{"norm": "layernorm", "norm_eps": 1e-06, "parallel_block": true, "init_std_qkv": 0.0221, "max_steps": 4216}
Each number is 200 + 20 x the weight over the matrix's rms, rounded and kept within 0 to 999. Layers, rows and columns count from 0.

# layer 4 MLP down, 768x2304, rms 0.0287, rows 273-327, columns 384-511
200,192,180,195,236,211,226,178,236,247,196,177,225,200,214,211,171,202,209,185,217,204,179,219,171,197,245,186,202,172,207,217,177,226,204,160,187,192,147,230,164,199,207,199,202,208,192,192,214,215,206,179,181,227,205,189,226,210,179,189,197,172,233,165,189,177,206,209,236,203,163,220,173,201,250,218,187,195,206,205,158,210,197,193,206,208,227,196,192,190,198,192,170,177,217,233,192,233,214,186,163,210,188,214,195,206,195,199,181,193,196,172,188,204,195,207,184,212,197,184,222,229,183,220,225,187,215,184
211,176,199,187,198,209,225,207,215,218,229,223,169,179,167,175,188,188,192,212,181,217,203,189,217,189,224,182,194,205,201,216,197,198,174,208,185,223,190,237,158,179,214,163,217,198,217,216,196,183,224,217,189,190,218,182,184,192,212,207,172,205,215,236,189,187,204,200,223,199,197,216,198,197,182,219,155,174,203,205,180,165,205,178,200,199,182,188,213,229,185,191,201,204,215,177,226,214,241,251,204,192,215,183,206,215,192,191,151,194,161,204,193,228,227,154,224,211,199,224,183,180,227,190,173,198,216,202
218,194,182,188,155,200,157,221,191,193,212,212,192,204,191,214,243,197,178,228,191,199,205,174,210,212,223,198,186,197,206,205,207,209,177,187,225,243,214,219,230,159,215,198,185,218,188,174,186,203,176,173,221,190,190,232,209,197,165,175,178,186,178,180,190,215,216,194,199,216,188,248,230,178,184,209,191,205,189,205,161,201,155,196,201,177,171,178,223,213,194,166,170,216,201,158,198,207,220,210,216,178,178,208,206,233,169,199,233,208,233,189,225,195,194,202,221,208,196,198,184,186,212,211,208,202,176,197
181,157,210,198,149,189,262,187,221,186,196,170,201,172,182,191,238,230,201,209,159,204,195,218,201,237,194,155,168,204,192,193,217,206,207,195,198,155,208,196,182,177,218,199,206,201,200,151,228,224,196,208,207,207,199,200,205,181,186,192,210,202,178,196,225,197,204,221,169,237,227,189,223,211,217,224,206,227,207,217,184,242,160,203,211,224,188,245,193,217,179,244,213,210,204,192,199,214,206,231,224,241,221,196,207,189,237,201,208,216,197,207,180,217,214,191,206,187,181,155,217,220,211,213,224,222,241,221
165,169,190,251,162,194,232,197,206,223,205,217,214,187,245,208,213,169,195,157,185,192,286,238,186,208,222,195,195,193,220,211,196,154,207,210,206,214,196,197,190,208,206,202,207,211,191,198,191,203,207,206,165,217,208,204,238,203,184,215,200,202,214,217,219,176,194,218,191,146,199,171,214,200,213,213,191,206,185,235,161,203,204,193,215,182,200,194,157,170,236,196,235,192,194,196,207,213,207,204,211,200,211,174,174,204,222,221,199,232,226,221,239,233,219,208,179,205,204,213,199,184,185,213,238,222,216,222
176,186,166,209,190,223,178,168,225,204,220,198,209,182,168,205,225,182,211,196,211,223,184,193,236,182,201,174,176,194,190,190,246,182,187,206,171,224,241,162,190,202,200,212,229,199,175,189,217,204,205,182,214,209,212,185,224,192,171,202,212,185,196,182,220,187,161,190,199,223,211,202,207,208,209,201,175,168,193,185,215,231,217,167,214,201,183,150,175,191,200,215,243,197,223,160,184,193,219,176,221,185,200,195,219,203,245,185,207,218,230,216,171,200,196,215,224,202,199,200,213,175,202,220,209,170,196,187
172,222,207,185,211,201,189,205,228,139,170,195,190,244,212,215,202,214,212,197,173,233,187,192,222,186,167,191,194,225,206,159,193,193,247,215,198,170,191,194,204,231,203,175,208,202,212,193,201,199,177,233,258,211,193,195,204,203,211,165,198,176,171,153,227,159,230,175,214,220,210,184,175,181,202,152,214,223,239,200,201,206,202,155,173,215,196,218,219,235,209,199,214,222,213,197,170,174,176,181,192,200,174,204,194,189,244,184,189,191,198,173,198,204,210,200,199,166,171,202,219,238,203,210,189,187,217,179
188,205,177,207,167,181,212,189,156,190,206,215,204,189,211,189,189,188,202,218,170,182,169,219,179,207,174,206,223,209,215,221,182,194,198,173,241,201,202,216,222,226,204,181,219,199,190,167,179,194,221,219,175,203,195,211,181,208,229,211,160,211,206,157,218,242,213,227,181,150,202,198,184,202,164,189,189,195,212,228,196,166,237,185,214,203,215,204,232,195,192,212,178,222,224,185,178,222,196,154,218,159,213,181,212,182,201,216,207,178,205,198,173,163,175,179,216,172,219,219,186,227,180,171,147,178,199,210
192,202,191,216,205,207,150,179,213,200,207,221,191,199,207,213,210,200,224,190,210,206,211,196,211,198,191,208,170,226,208,196,214,216,244,191,214,214,213,204,196,206,223,223,186,192,188,217,234,186,218,219,211,162,197,209,151,175,207,207,193,209,196,221,215,204,194,201,182,197,209,201,199,199,179,182,203,176,179,180,203,205,196,181,173,224,210,207,202,195,235,180,216,166,209,188,239,190,178,169,180,248,204,190,186,192,201,200,179,202,191,204,212,190,203,194,211,199,201,190,195,211,192,249,221,216,220,197
219,192,201,180,211,174,172,190,188,184,203,200,166,187,211,222,192,204,172,208,203,180,220,199,201,176,226,224,211,172,188,213,217,200,218,209,191,180,192,202,209,189,242,203,199,227,187,207,227,184,186,219,179,217,198,206,235,202,176,211,202,207,192,234,171,172,197,182,119,179,195,237,204,178,182,208,215,189,217,215,250,198,211,173,203,166,232,168,198,220,226,170,210,191,220,209,211,236,206,210,227,205,194,213,204,193,198,202,202,208,215,201,229,177,210,177,173,199,179,230,181,220,165,208,241,210,190,181
187,218,190,188,203,174,203,216,192,203,208,260,189,181,207,171,233,212,184,212,218,199,195,177,217,197,203,175,209,205,194,187,212,200,163,166,211,210,182,192,190,206,208,160,158,178,201,165,200,211,198,210,175,206,214,214,205,236,208,215,207,212,231,181,183,202,191,207,204,205,211,225,201,238,208,227,207,205,203,206,192,229,177,156,225,179,204,193,207,217,164,235,213,214,233,213,207,181,196,186,209,197,174,196,228,157,174,164,212,176,216,196,225,196,184,162,200,217,212,202,178,198,212,206,183,191,209,194
183,190,222,197,183,196,243,130,234,196,231,191,187,201,193,205,196,176,189,196,218,217,193,214,193,195,195,174,196,219,199,154,199,208,182,198,207,227,211,205,204,193,197,230,246,208,203,159,204,223,216,187,191,201,205,180,201,213,211,206,205,200,189,203,201,212,211,213,179,182,181,195,167,216,186,179,153,207,191,198,160,196,224,186,195,189,202,171,173,193,191,187,209,181,183,207,169,211,205,195,239,218,207,175,204,186,213,180,194,201,175,210,163,208,198,170,196,188,207,221,194,236,177,210,193,183,186,163
181,203,204,212,174,211,172,198,208,200,184,214,205,179,187,220,221,196,199,219,224,191,208,199,214,218,173,227,184,228,239,230,174,200,199,208,179,203,214,170,213,220,201,164,200,194,238,217,228,212,231,176,190,201,219,203,210,225,225,191,242,230,207,188,215,218,176,186,163,192,235,205,195,202,240,201,229,193,179,180,207,210,233,209,188,204,211,221,178,188,230,221,226,205,191,186,204,195,216,200,202,216,215,168,166,201,182,202,218,188,176,190,178,229,196,204,200,186,190,202,215,188,201,215,170,214,192,195
207,209,209,219,163,200,178,228,209,212,206,184,179,221,226,184,212,193,203,217,236,167,177,213,231,220,201,189,245,214,225,246,211,204,172,205,207,228,200,192,224,190,188,238,240,203,198,196,180,178,188,201,227,210,222,163,204,209,185,191,213,204,141,179,209,234,219,177,220,210,200,215,147,209,173,256,220,195,219,185,178,202,223,227,171,201,204,203,204,211,220,194,217,196,210,200,172,199,219,166,176,222,166,193,208,217,198,232,187,206,223,218,205,232,214,200,180,179,187,157,163,188,199,197,247,176,204,212
194,212,193,178,210,201,204,192,185,224,201,162,195,209,177,174,228,196,166,195,224,197,176,191,210,206,224,199,173,213,235,214,242,210,190,225,208,222,189,204,206,189,224,179,209,206,196,182,210,206,193,222,197,191,198,180,197,228,142,202,188,208,183,224,170,158,243,219,221,223,203,200,204,177,192,196,181,168,194,206,198,189,182,219,200,173,201,183,192,239,213,198,200,229,182,203,197,185,194,189,176,219,221,186,221,216,191,194,183,209,228,170,196,205,204,188,235,224,192,193,201,182,196,184,217,167,182,199
242,218,195,163,202,191,225,250,208,157,205,168,215,191,163,231,233,220,210,186,175,203,198,218,183,225,198,175,154,213,202,251,170,208,185,185,206,165,195,197,185,217,221,169,194,170,233,184,174,175,178,213,197,192,201,226,184,193,209,222,233,210,198,203,193,205,188,189,236,207,222,204,214,243,201,228,200,175,196,222,173,208,191,201,188,192,199,192,221,191,214,230,178,214,165,216,213,189,235,167,231,189,190,219,197,219,241,235,204,215,175,194,192,186,163,208,221,222,194,183,225,185,201,203,193,235,189,227
230,193,213,200,197,194,192,196,190,155,179,186,177,216,192,230,215,222,162,207,201,231,204,216,203,194,192,231,185,207,234,172,205,228,182,206,202,252,195,216,208,200,236,184,233,217,200,189,243,227,205,217,201,226,176,211,202,126,201,230,167,197,192,226,188,194,240,194,212,193,195,235,209,201,160,172,206,195,226,183,218,237,234,205,201,196,210,191,224,215,190,188,196,160,186,207,186,182,174,214,211,194,196,210,163,195,207,207,196,158,173,186,201,215,188,182,199,200,189,244,199,185,204,147,206,221,142,214
186,217,178,207,168,183,229,168,182,240,194,198,236,217,130,199,235,194,235,200,214,199,183,191,202,171,219,177,182,206,205,249,206,161,199,194,202,203,220,208,196,211,192,201,165,201,197,182,187,194,204,214,178,179,204,209,194,204,213,206,218,198,217,212,188,213,203,206,176,177,185,218,226,192,143,191,184,219,222,136,216,203,203,196,177,204,200,164,200,192,227,201,220,203,227,175,232,188,222,169,235,232,179,187,189,207,207,195,172,192,254,199,203,199,220,197,194,195,234,175,201,202,216,202,226,187,210,234
201,215,265,180,175,203,200,187,207,220,207,211,181,229,208,219,184,196,205,209,187,177,209,184,202,199,212,193,202,199,191,206,174,211,200,202,219,198,175,198,205,214,192,218,171,199,162,213,177,208,202,206,217,187,183,217,187,167,221,174,233,202,200,171,174,205,189,169,161,228,225,202,192,161,163,211,212,210,184,215,198,196,158,249,191,218,176,214,185,202,196,219,184,210,205,198,212,182,226,194,198,192,191,190,214,165,180,228,182,216,184,210,187,188,223,206,210,206,208,198,218,189,223,202,219,194,191,237
213,108,204,188,176,176,206,191,193,178,172,202,221,192,128,161,238,170,190,182,199,162,239,173,171,207,187,186,215,218,182,212,222,234,195,206,222,169,244,195,202,175,210,210,170,230,219,139,189,198,185,186,208,223,189,229,196,216,203,182,186,207,214,212,196,199,189,228,175,218,209,203,204,200,211,194,213,178,188,167,181,198,123,220,201,225,210,177,185,243,187,194,220,210,175,150,205,238,204,207,201,162,178,206,208,204,211,179,211,217,214,168,196,204,181,209,205,192,217,183,242,219,229,179,169,153,189,200
211,177,213,204,201,221,154,196,206,200,220,209,173,191,199,195,203,180,194,190,202,205,202,219,196,174,182,202,199,174,172,196,208,182,202,230,156,196,170,185,176,183,207,212,204,196,190,231,207,220,212,178,193,188,236,190,218,190,267,213,202,206,193,216,232,190,166,192,219,175,180,197,188,208,203,221,191,178,192,171,206,218,245,194,196,193,212,220,189,196,208,165,201,206,216,211,196,184,191,203,232,203,215,211,193,209,196,183,169,196,251,224,208,203,192,222,189,194,184,216,225,226,176,184,205,206,210,183
202,209,194,199,214,165,210,198,189,190,236,212,211,170,237,201,220,224,223,218,218,176,213,216,208,175,212,204,191,233,200,172,195,223,182,152,198,165,178,179,227,200,208,192,194,209,207,214,178,188,222,215,210,210,207,231,195,217,219,213,219,243,198,232,211,240,238,170,229,194,197,227,203,229,179,212,232,215,208,162,221,174,221,181,205,208,242,226,202,208,205,187,187,180,212,219,171,162,213,167,138,235,180,202,196,220,190,219,195,194,205,171,212,207,203,153,217,207,205,208,210,179,210,236,162,199,195,183
222,195,160,205,210,195,220,183,199,192,210,212,262,218,211,205,231,190,194,209,204,180,218,190,157,198,224,200,214,187,212,207,197,217,224,192,192,225,243,169,191,192,216,179,185,184,205,185,231,218,184,197,215,205,195,213,189,198,197,196,212,247,158,204,205,198,210,197,205,221,196,192,208,194,203,226,206,199,205,188,197,184,210,219,230,189,186,208,220,204,188,204,240,159,177,182,204,187,198,209,166,190,235,203,227,198,197,187,212,181,207,196,194,179,197,211,163,228,228,203,175,175,217,207,201,213,202,194
182,186,205,207,209,232,193,196,199,159,211,201,214,195,205,222,192,193,222,222,192,214,197,188,167,194,188,203,184,200,174,191,134,226,188,186,205,205,186,199,225,195,239,204,164,180,187,209,205,199,207,193,189,246,212,182,208,157,192,210,221,210,220,224,219,201,210,204,224,217,189,195,231,202,191,171,231,201,204,193,248,201,207,180,146,184,179,209,182,163,179,204,191,206,207,211,216,240,209,219,213,212,181,190,208,231,170,207,192,197,240,205,215,211,219,211,177,202,180,196,190,226,138,184,191,167,211,178
205,165,203,232,212,222,223,215,184,199,193,170,183,219,198,222,217,164,194,209,200,227,207,210,174,239,188,178,212,216,219,193,169,208,196,202,190,228,212,170,180,198,201,193,189,179,185,197,176,181,191,196,256,177,192,196,174,204,210,209,218,190,217,199,219,195,189,211,191,194,221,171,205,218,186,189,191,176,161,196,163,175,213,185,217,182,157,204,181,198,213,192,210,191,177,169,180,204,190,229,229,184,188,215,210,222,168,200,221,198,204,193,187,210,194,174,186,222,200,190,165,198,216,218,167,190,202,197
224,219,203,216,208,217,182,231,228,207,164,165,198,172,215,224,183,204,250,168,198,204,200,168,210,171,178,196,208,212,226,173,202,193,158,193,212,233,217,160,204,214,222,192,208,217,194,228,203,200,225,223,209,195,243,228,196,188,196,220,182,196,201,196,205,220,183,197,216,171,236,219,168,180,195,203,175,193,175,202,200,198,254,198,219,206,248,173,206,204,175,204,241,166,203,236,194,201,213,202,223,225,206,219,195,195,212,191,175,172,241,205,210,189,232,192,200,249,197,204,183,189,166,232,218,207,200,187
230,198,223,214,188,219,212,227,181,201,198,206,200,172,219,208,210,209,214,220,198,179,194,218,202,215,212,202,182,200,219,192,199,201,181,184,224,206,200,161,218,224,225,212,214,203,213,225,183,193,197,223,200,156,216,194,162,169,239,211,207,238,228,223,187,174,233,196,134,170,224,204,196,174,195,205,198,179,195,200,225,213,225,217,225,167,227,189,193,187,186,198,210,200,195,202,220,187,204,209,193,223,208,178,180,231,193,210,235,163,197,183,224,155,196,243,207,201,211,218,215,200,255,194,203,237,192,212
208,184,208,213,180,165,190,176,236,197,215,210,178,181,183,183,198,210,178,201,203,203,186,206,181,174,201,205,235,192,207,190,193,217,183,188,206,186,193,185,227,148,193,187,190,195,154,197,180,199,219,222,237,228,185,159,204,186,172,190,217,214,189,206,216,219,196,195,192,214,215,166,179,223,170,213,209,187,194,203,208,212,171,218,164,216,235,207,182,195,198,189,244,212,184,188,172,197,207,179,168,214,163,172,195,204,187,184,189,209,207,198,211,205,193,209,238,178,196,215,177,201,204,222,211,247,193,213
200,202,187,220,240,218,147,220,191,185,179,168,218,221,202,165,206,154,232,227,192,187,227,196,192,218,212,171,212,202,187,190,179,188,185,214,202,184,186,180,215,217,191,196,180,181,207,172,188,238,196,196,180,226,218,208,210,160,191,190,224,240,206,219,199,201,183,181,179,204,199,195,208,185,171,201,194,231,221,174,198,196,206,194,185,204,224,211,240,201,187,191,147,177,217,206,214,204,227,227,206,189,224,178,173,170,219,178,192,178,201,198,202,210,201,202,204,184,214,158,206,210,211,214,172,173,229,185
235,197,193,233,219,192,174,202,222,182,167,219,216,195,204,190,197,183,168,211,178,199,233,195,197,174,206,221,203,190,214,201,215,178,181,202,195,210,192,187,196,204,179,212,219,206,216,206,170,200,181,188,179,179,190,181,229,219,201,200,217,216,219,196,190,227,206,206,194,174,213,172,219,185,203,170,160,184,196,187,232,194,189,189,216,192,204,169,211,184,209,212,199,227,191,205,168,199,155,204,201,202,179,203,174,202,183,212,220,191,216,176,219,191,195,192,205,193,195,171,222,182,188,189,223,197,178,241
155,194,192,166,234,208,225,190,226,231,215,220,229,174,196,202,199,160,234,190,217,174,202,191,167,234,215,211,209,174,196,239,197,182,211,191,203,230,192,179,194,183,213,198,173,215,215,178,213,159,184,181,191,247,182,227,194,214,194,190,203,205,229,211,194,219,195,195,167,205,189,200,215,200,198,184,216,192,215,189,205,190,212,186,209,191,224,189,184,224,202,172,182,202,195,166,182,184,236,169,183,215,196,189,211,206,213,195,195,199,188,192,176,209,178,230,212,186,208,179,147,227,157,179,208,149,213,205
175,215,239,201,197,207,167,209,163,206,211,211,226,175,203,189,203,193,196,201,206,181,200,193,176,163,194,234,187,235,175,176,208,176,216,179,209,176,158,206,226,195,204,161,197,195,228,218,192,209,220,209,195,176,178,181,195,220,204,201,211,208,197,159,201,228,209,214,214,186,195,212,222,198,181,213,202,218,186,233,209,207,171,187,183,195,206,179,269,213,191,210,173,199,184,211,214,218,224,239,205,214,216,213,250,216,165,204,221,195,186,208,199,199,171,217,217,208,229,236,196,174,157,190,194,198,187,201
201,241,199,207,207,170,208,217,221,173,162,230,179,194,195,187,205,237,166,198,220,195,203,221,229,196,187,182,226,228,196,197,222,191,183,223,228,199,216,187,196,195,178,227,159,184,205,184,217,208,204,207,198,190,192,176,205,161,177,190,213,164,167,218,201,196,217,187,167,203,203,197,158,216,207,173,210,214,227,176,216,203,218,198,170,219,205,168,198,210,189,173,237,206,183,195,167,192,183,173,187,198,192,184,236,218,168,215,187,187,208,182,203,216,194,211,186,169,194,185,234,223,191,213,172,179,181,179
185,168,186,200,216,189,166,205,223,211,200,200,130,168,143,196,174,208,193,184,210,244,222,201,241,167,222,195,198,212,192,186,194,203,185,214,221,184,224,202,237,223,189,170,207,189,186,201,192,178,170,181,210,226,225,188,253,204,171,232,193,199,180,219,205,171,165,180,247,190,239,208,192,207,214,203,177,206,215,197,208,154,195,210,184,238,253,206,182,173,194,183,211,192,193,209,143,226,190,149,162,165,185,181,206,196,179,220,192,233,193,186,184,168,178,251,176,224,175,196,246,206,173,220,216,223,171,201
224,201,186,199,203,182,191,175,177,167,225,232,188,220,192,190,223,200,214,165,218,205,211,190,190,201,218,241,204,206,215,201,204,193,165,175,182,178,202,227,197,194,201,213,203,190,223,194,203,224,231,213,208,211,189,216,202,228,187,171,232,182,199,191,220,224,193,169,262,171,206,200,168,174,179,200,182,212,190,174,191,188,208,212,198,179,202,190,171,182,145,214,171,201,190,153,186,199,203,216,189,216,238,197,167,187,207,187,243,188,230,203,199,226,213,206,182,220,203,242,194,163,236,223,212,221,179,192
215,169,230,199,179,206,200,188,190,199,191,223,211,185,196,184,227,205,191,173,193,190,179,186,208,150,186,234,183,232,205,201,188,201,200,178,208,196,178,177,196,173,217,236,201,186,209,219,217,188,237,216,204,199,202,216,182,208,194,205,224,198,174,250,198,214,188,184,187,194,205,198,200,179,185,203,215,209,212,205,216,215,243,194,203,210,202,209,178,198,176,197,164,197,202,199,175,195,205,227,189,232,196,200,190,236,186,208,196,184,190,234,188,207,198,168,193,173,190,215,201,209,234,203,193,195,227,210
180,206,189,178,207,219,215,190,183,181,199,178,228,190,195,180,200,184,189,185,191,238,147,206,200,212,191,224,146,223,210,239,183,184,162,203,203,191,217,198,172,183,197,188,211,192,174,179,191,213,164,207,196,210,239,185,185,191,185,180,202,189,201,211,188,177,190,205,198,182,215,231,200,200,171,207,217,207,204,193,208,199,199,180,191,203,176,187,191,219,195,230,212,209,195,194,207,183,205,171,227,204,215,204,202,214,198,198,200,205,187,180,192,172,213,232,188,184,187,190,192,190,208,190,179,172,206,203
173,218,201,222,218,207,217,199,197,232,217,212,197,205,214,198,231,197,211,190,173,256,224,167,181,177,202,230,191,195,180,228,217,163,201,173,181,221,185,210,189,173,199,171,199,219,213,164,200,188,217,182,198,181,188,203,243,167,213,222,179,201,205,208,183,178,204,224,205,202,180,219,220,163,169,200,197,181,198,217,221,209,219,193,229,196,190,156,206,228,188,188,211,171,223,175,194,186,227,213,198,202,220,218,224,183,201,193,223,152,226,196,174,184,180,179,206,203,202,204,195,216,216,205,178,203,162,237
195,228,178,212,196,217,218,197,201,204,197,171,228,209,210,217,221,182,209,184,203,198,195,212,162,183,219,187,161,209,231,169,180,225,179,187,205,211,189,261,224,196,186,195,190,213,220,220,201,191,198,198,189,226,239,202,228,162,225,220,192,209,214,230,198,233,192,191,232,214,183,189,184,206,224,138,196,171,168,227,202,210,213,186,242,204,175,173,188,211,178,216,206,220,202,218,212,186,172,205,198,224,182,181,201,227,202,195,186,178,214,220,176,184,179,240,183,232,185,200,181,204,201,189,207,163,222,164
177,177,211,215,212,245,248,237,213,198,197,204,205,197,209,192,191,182,212,176,207,216,205,178,226,200,174,205,190,193,190,187,220,192,232,215,209,181,214,198,208,210,206,218,250,200,187,249,237,214,157,183,209,155,183,218,167,177,222,202,183,217,176,205,187,222,204,199,198,232,187,185,164,175,204,228,176,198,168,193,218,197,196,221,204,190,252,207,214,185,192,173,190,222,184,205,201,195,168,214,199,193,215,179,194,199,182,223,206,233,210,202,199,200,179,225,208,245,205,203,230,190,233,168,233,210,193,220
220,163,188,205,199,203,186,194,214,183,177,171,176,221,198,227,177,202,211,174,193,224,201,185,207,214,167,239,201,185,197,201,207,216,190,211,198,223,204,233,201,208,224,193,200,211,187,222,211,213,239,184,247,205,216,213,194,196,191,192,198,207,183,224,207,198,179,199,199,158,217,188,182,215,202,193,204,201,182,198,205,194,186,193,218,234,172,186,230,188,195,200,236,177,194,166,149,229,179,219,195,192,220,176,169,213,184,194,203,198,215,183,230,213,152,195,229,191,169,187,191,176,223,207,183,189,212,173
174,202,206,205,205,190,208,223,217,198,192,202,187,197,232,228,187,197,200,172,232,197,195,163,214,196,202,258,214,201,208,219,213,210,235,192,220,183,188,194,209,197,197,250,208,172,210,190,237,229,219,207,190,170,211,212,174,220,188,194,207,223,186,191,198,205,184,236,173,202,212,168,191,211,172,182,210,200,210,225,205,168,232,211,196,178,198,209,240,205,195,145,175,191,224,263,214,198,184,199,179,204,224,204,186,212,181,216,184,182,165,211,211,202,217,203,191,235,239,206,209,220,190,179,198,204,193,216
194,202,199,202,222,269,189,234,189,217,192,205,219,221,216,195,200,132,202,217,204,200,219,190,205,196,231,198,220,230,202,193,177,172,177,230,202,198,201,205,201,211,184,226,202,202,215,227,189,198,201,187,224,222,213,168,200,197,166,199,216,195,194,197,224,198,212,224,185,195,181,150,215,213,181,216,235,233,193,193,194,196,204,204,175,221,197,208,250,251,197,194,206,191,207,203,205,213,161,178,241,224,201,210,192,169,189,201,187,203,209,234,211,199,197,204,161,181,206,186,203,176,190,188,201,212,230,196
184,209,176,198,173,195,190,176,166,204,212,207,183,208,176,207,196,203,206,195,198,179,212,186,155,201,180,165,188,176,198,175,228,215,242,169,197,198,231,227,222,206,208,193,221,210,188,170,177,216,207,183,211,189,199,213,195,177,214,197,169,205,237,178,205,253,171,222,246,165,200,179,191,172,171,173,194,174,205,212,182,188,239,193,228,178,219,198,187,176,181,187,201,216,204,191,143,205,239,246,187,206,217,210,190,209,221,200,163,195,186,185,166,209,186,179,189,196,183,193,203,178,185,205,193,201,179,202
187,211,221,201,199,156,198,220,176,199,199,168,196,190,203,220,199,223,191,180,177,216,224,189,170,176,189,204,173,165,225,203,200,203,180,215,224,186,161,210,265,204,222,215,205,194,189,211,204,193,229,201,218,172,212,177,167,233,233,209,177,226,211,207,219,161,194,181,192,251,224,208,235,211,214,189,246,219,188,197,219,219,176,178,192,177,181,198,179,194,200,218,203,206,208,178,175,186,197,204,193,187,225,226,192,202,187,203,195,212,190,219,165,208,199,210,245,198,215,213,195,167,193,233,186,165,171,239
196,201,201,217,198,208,193,208,229,202,171,202,208,161,206,183,198,225,239,214,180,202,163,201,195,182,207,209,185,206,220,203,191,187,221,216,210,216,192,229,204,209,179,236,179,208,220,194,172,192,208,190,189,181,214,191,191,199,191,230,215,210,207,164,210,224,196,215,178,243,235,219,176,162,173,185,173,202,211,205,213,196,179,190,197,156,181,188,140,169,148,197,222,238,196,203,238,180,182,209,221,205,164,223,189,207,214,198,205,184,218,191,177,181,198,212,187,201,192,199,171,203,166,159,195,187,195,199
232,201,205,208,183,227,213,198,197,203,239,200,178,198,226,185,192,224,198,174,170,197,191,205,189,197,194,214,209,197,187,238,162,200,198,205,208,230,198,166,180,169,168,180,198,213,199,232,217,189,187,227,200,224,197,205,209,190,214,189,150,194,236,192,169,205,157,212,182,182,208,164,182,214,177,189,145,175,226,210,198,169,180,183,213,197,216,188,213,220,209,189,231,164,208,202,178,240,198,216,226,172,218,212,183,224,172,220,179,217,167,200,209,216,203,191,227,215,207,232,208,208,181,237,190,213,184,212
211,174,194,185,242,247,155,217,206,197,208,183,212,232,222,212,159,208,194,184,207,190,188,225,193,179,191,234,207,194,228,222,184,221,212,205,204,175,186,211,182,200,203,200,213,188,208,218,231,227,195,204,211,197,233,217,199,214,172,182,218,196,214,225,216,197,203,200,187,221,185,204,228,198,206,217,176,197,212,195,193,221,177,193,213,223,201,199,227,159,195,207,186,222,185,218,208,201,178,189,166,191,192,188,175,192,225,221,184,214,198,188,195,182,202,225,182,190,210,219,209,221,174,193,210,188,206,217
186,181,189,201,211,171,195,209,195,186,176,206,194,163,221,173,190,179,214,202,196,197,187,157,207,186,200,178,177,199,194,212,193,181,203,192,201,238,205,190,208,170,218,235,210,167,219,245,169,173,178,193,196,227,198,206,169,199,196,220,216,190,224,197,196,173,173,215,181,213,174,174,169,260,188,200,159,209,229,220,201,203,195,184,146,147,172,203,175,208,166,209,203,170,170,205,176,190,189,169,182,180,169,218,190,187,167,178,176,219,191,209,188,189,193,191,177,187,180,171,196,222,181,181,197,148,188,198
214,188,221,148,204,236,207,211,215,196,216,209,220,167,211,177,205,186,183,218,209,202,195,210,202,195,212,183,188,195,216,190,192,212,205,183,194,203,240,180,221,202,168,190,174,206,201,205,149,229,183,195,237,220,216,204,162,193,193,204,211,187,216,196,192,197,222,229,246,188,200,179,208,185,277,225,203,213,189,207,219,184,213,202,171,230,178,211,200,169,221,228,213,202,216,187,187,187,190,188,173,197,200,208,152,172,213,183,234,158,210,185,192,197,226,212,168,195,212,178,190,177,217,207,218,185,200,144
209,207,184,202,179,176,161,183,182,190,191,200,162,194,163,195,191,180,213,208,199,213,172,183,145,223,165,200,185,237,195,205,215,223,187,187,193,180,206,222,243,160,173,181,185,242,232,199,167,187,191,214,156,195,201,267,230,199,189,190,223,175,206,229,201,205,203,215,220,176,195,168,263,187,176,196,212,201,207,190,202,176,193,197,209,232,196,200,212,203,228,146,220,243,190,184,187,204,172,191,193,172,197,232,195,232,223,220,193,202,212,197,159,225,189,198,251,207,180,180,181,195,220,205,182,195,222,190
183,163,198,192,198,199,190,180,184,231,224,237,210,205,198,190,199,184,208,207,195,202,197,199,217,207,220,168,195,191,194,207,211,216,206,223,168,175,211,190,212,207,200,203,200,170,203,185,189,189,224,191,189,187,178,181,185,235,201,206,186,205,187,211,179,208,170,191,186,206,202,183,212,182,187,177,181,169,195,219,212,232,186,206,211,209,199,223,172,213,193,233,204,199,251,214,211,231,199,202,189,196,186,222,202,186,209,193,220,222,192,224,185,198,205,214,176,184,223,178,208,198,194,195,190,209,196,228
194,204,189,210,214,190,188,157,197,191,225,163,213,146,194,185,211,171,188,229,220,190,199,204,177,206,173,164,150,175,224,197,222,177,174,201,213,209,183,214,216,161,195,192,189,187,199,222,215,200,194,209,159,224,230,193,195,181,219,214,183,194,181,181,176,200,198,183,194,167,204,189,169,234,216,222,158,195,192,230,153,210,171,219,212,188,173,194,180,222,193,209,219,210,212,234,234,189,206,174,208,197,209,204,175,213,193,223,235,232,196,230,235,153,192,215,213,193,194,208,189,163,205,179,190,154,195,237
184,227,248,203,190,185,211,182,211,197,209,244,265,219,205,239,213,182,212,197,162,224,212,236,230,219,196,204,197,208,194,195,199,191,202,185,166,204,199,226,177,193,210,171,214,216,170,224,181,217,212,197,206,186,194,180,158,182,177,214,204,195,205,176,194,214,211,197,191,218,186,206,188,222,246,191,197,204,185,223,217,211,224,226,223,196,203,221,180,188,203,208,239,198,220,204,168,186,189,208,172,192,185,182,198,207,179,197,209,183,195,206,199,194,192,177,213,216,180,197,180,217,212,174,215,199,179,199
224,209,221,197,215,176,216,178,210,195,202,193,210,207,199,204,215,190,182,183,199,205,207,224,215,243,229,206,204,215,205,206,199,187,199,171,204,189,201,228,185,223,234,206,214,212,194,149,212,188,202,196,207,170,170,211,195,163,200,216,201,213,203,185,194,221,183,212,189,200,223,176,209,188,209,224,234,237,205,173,195,199,187,209,199,195,216,220,193,238,206,195,204,206,181,179,236,164,213,225,194,238,194,191,200,223,199,198,185,236,165,232,184,223,197,211,246,172,193,220,203,198,221,202,195,177,168,167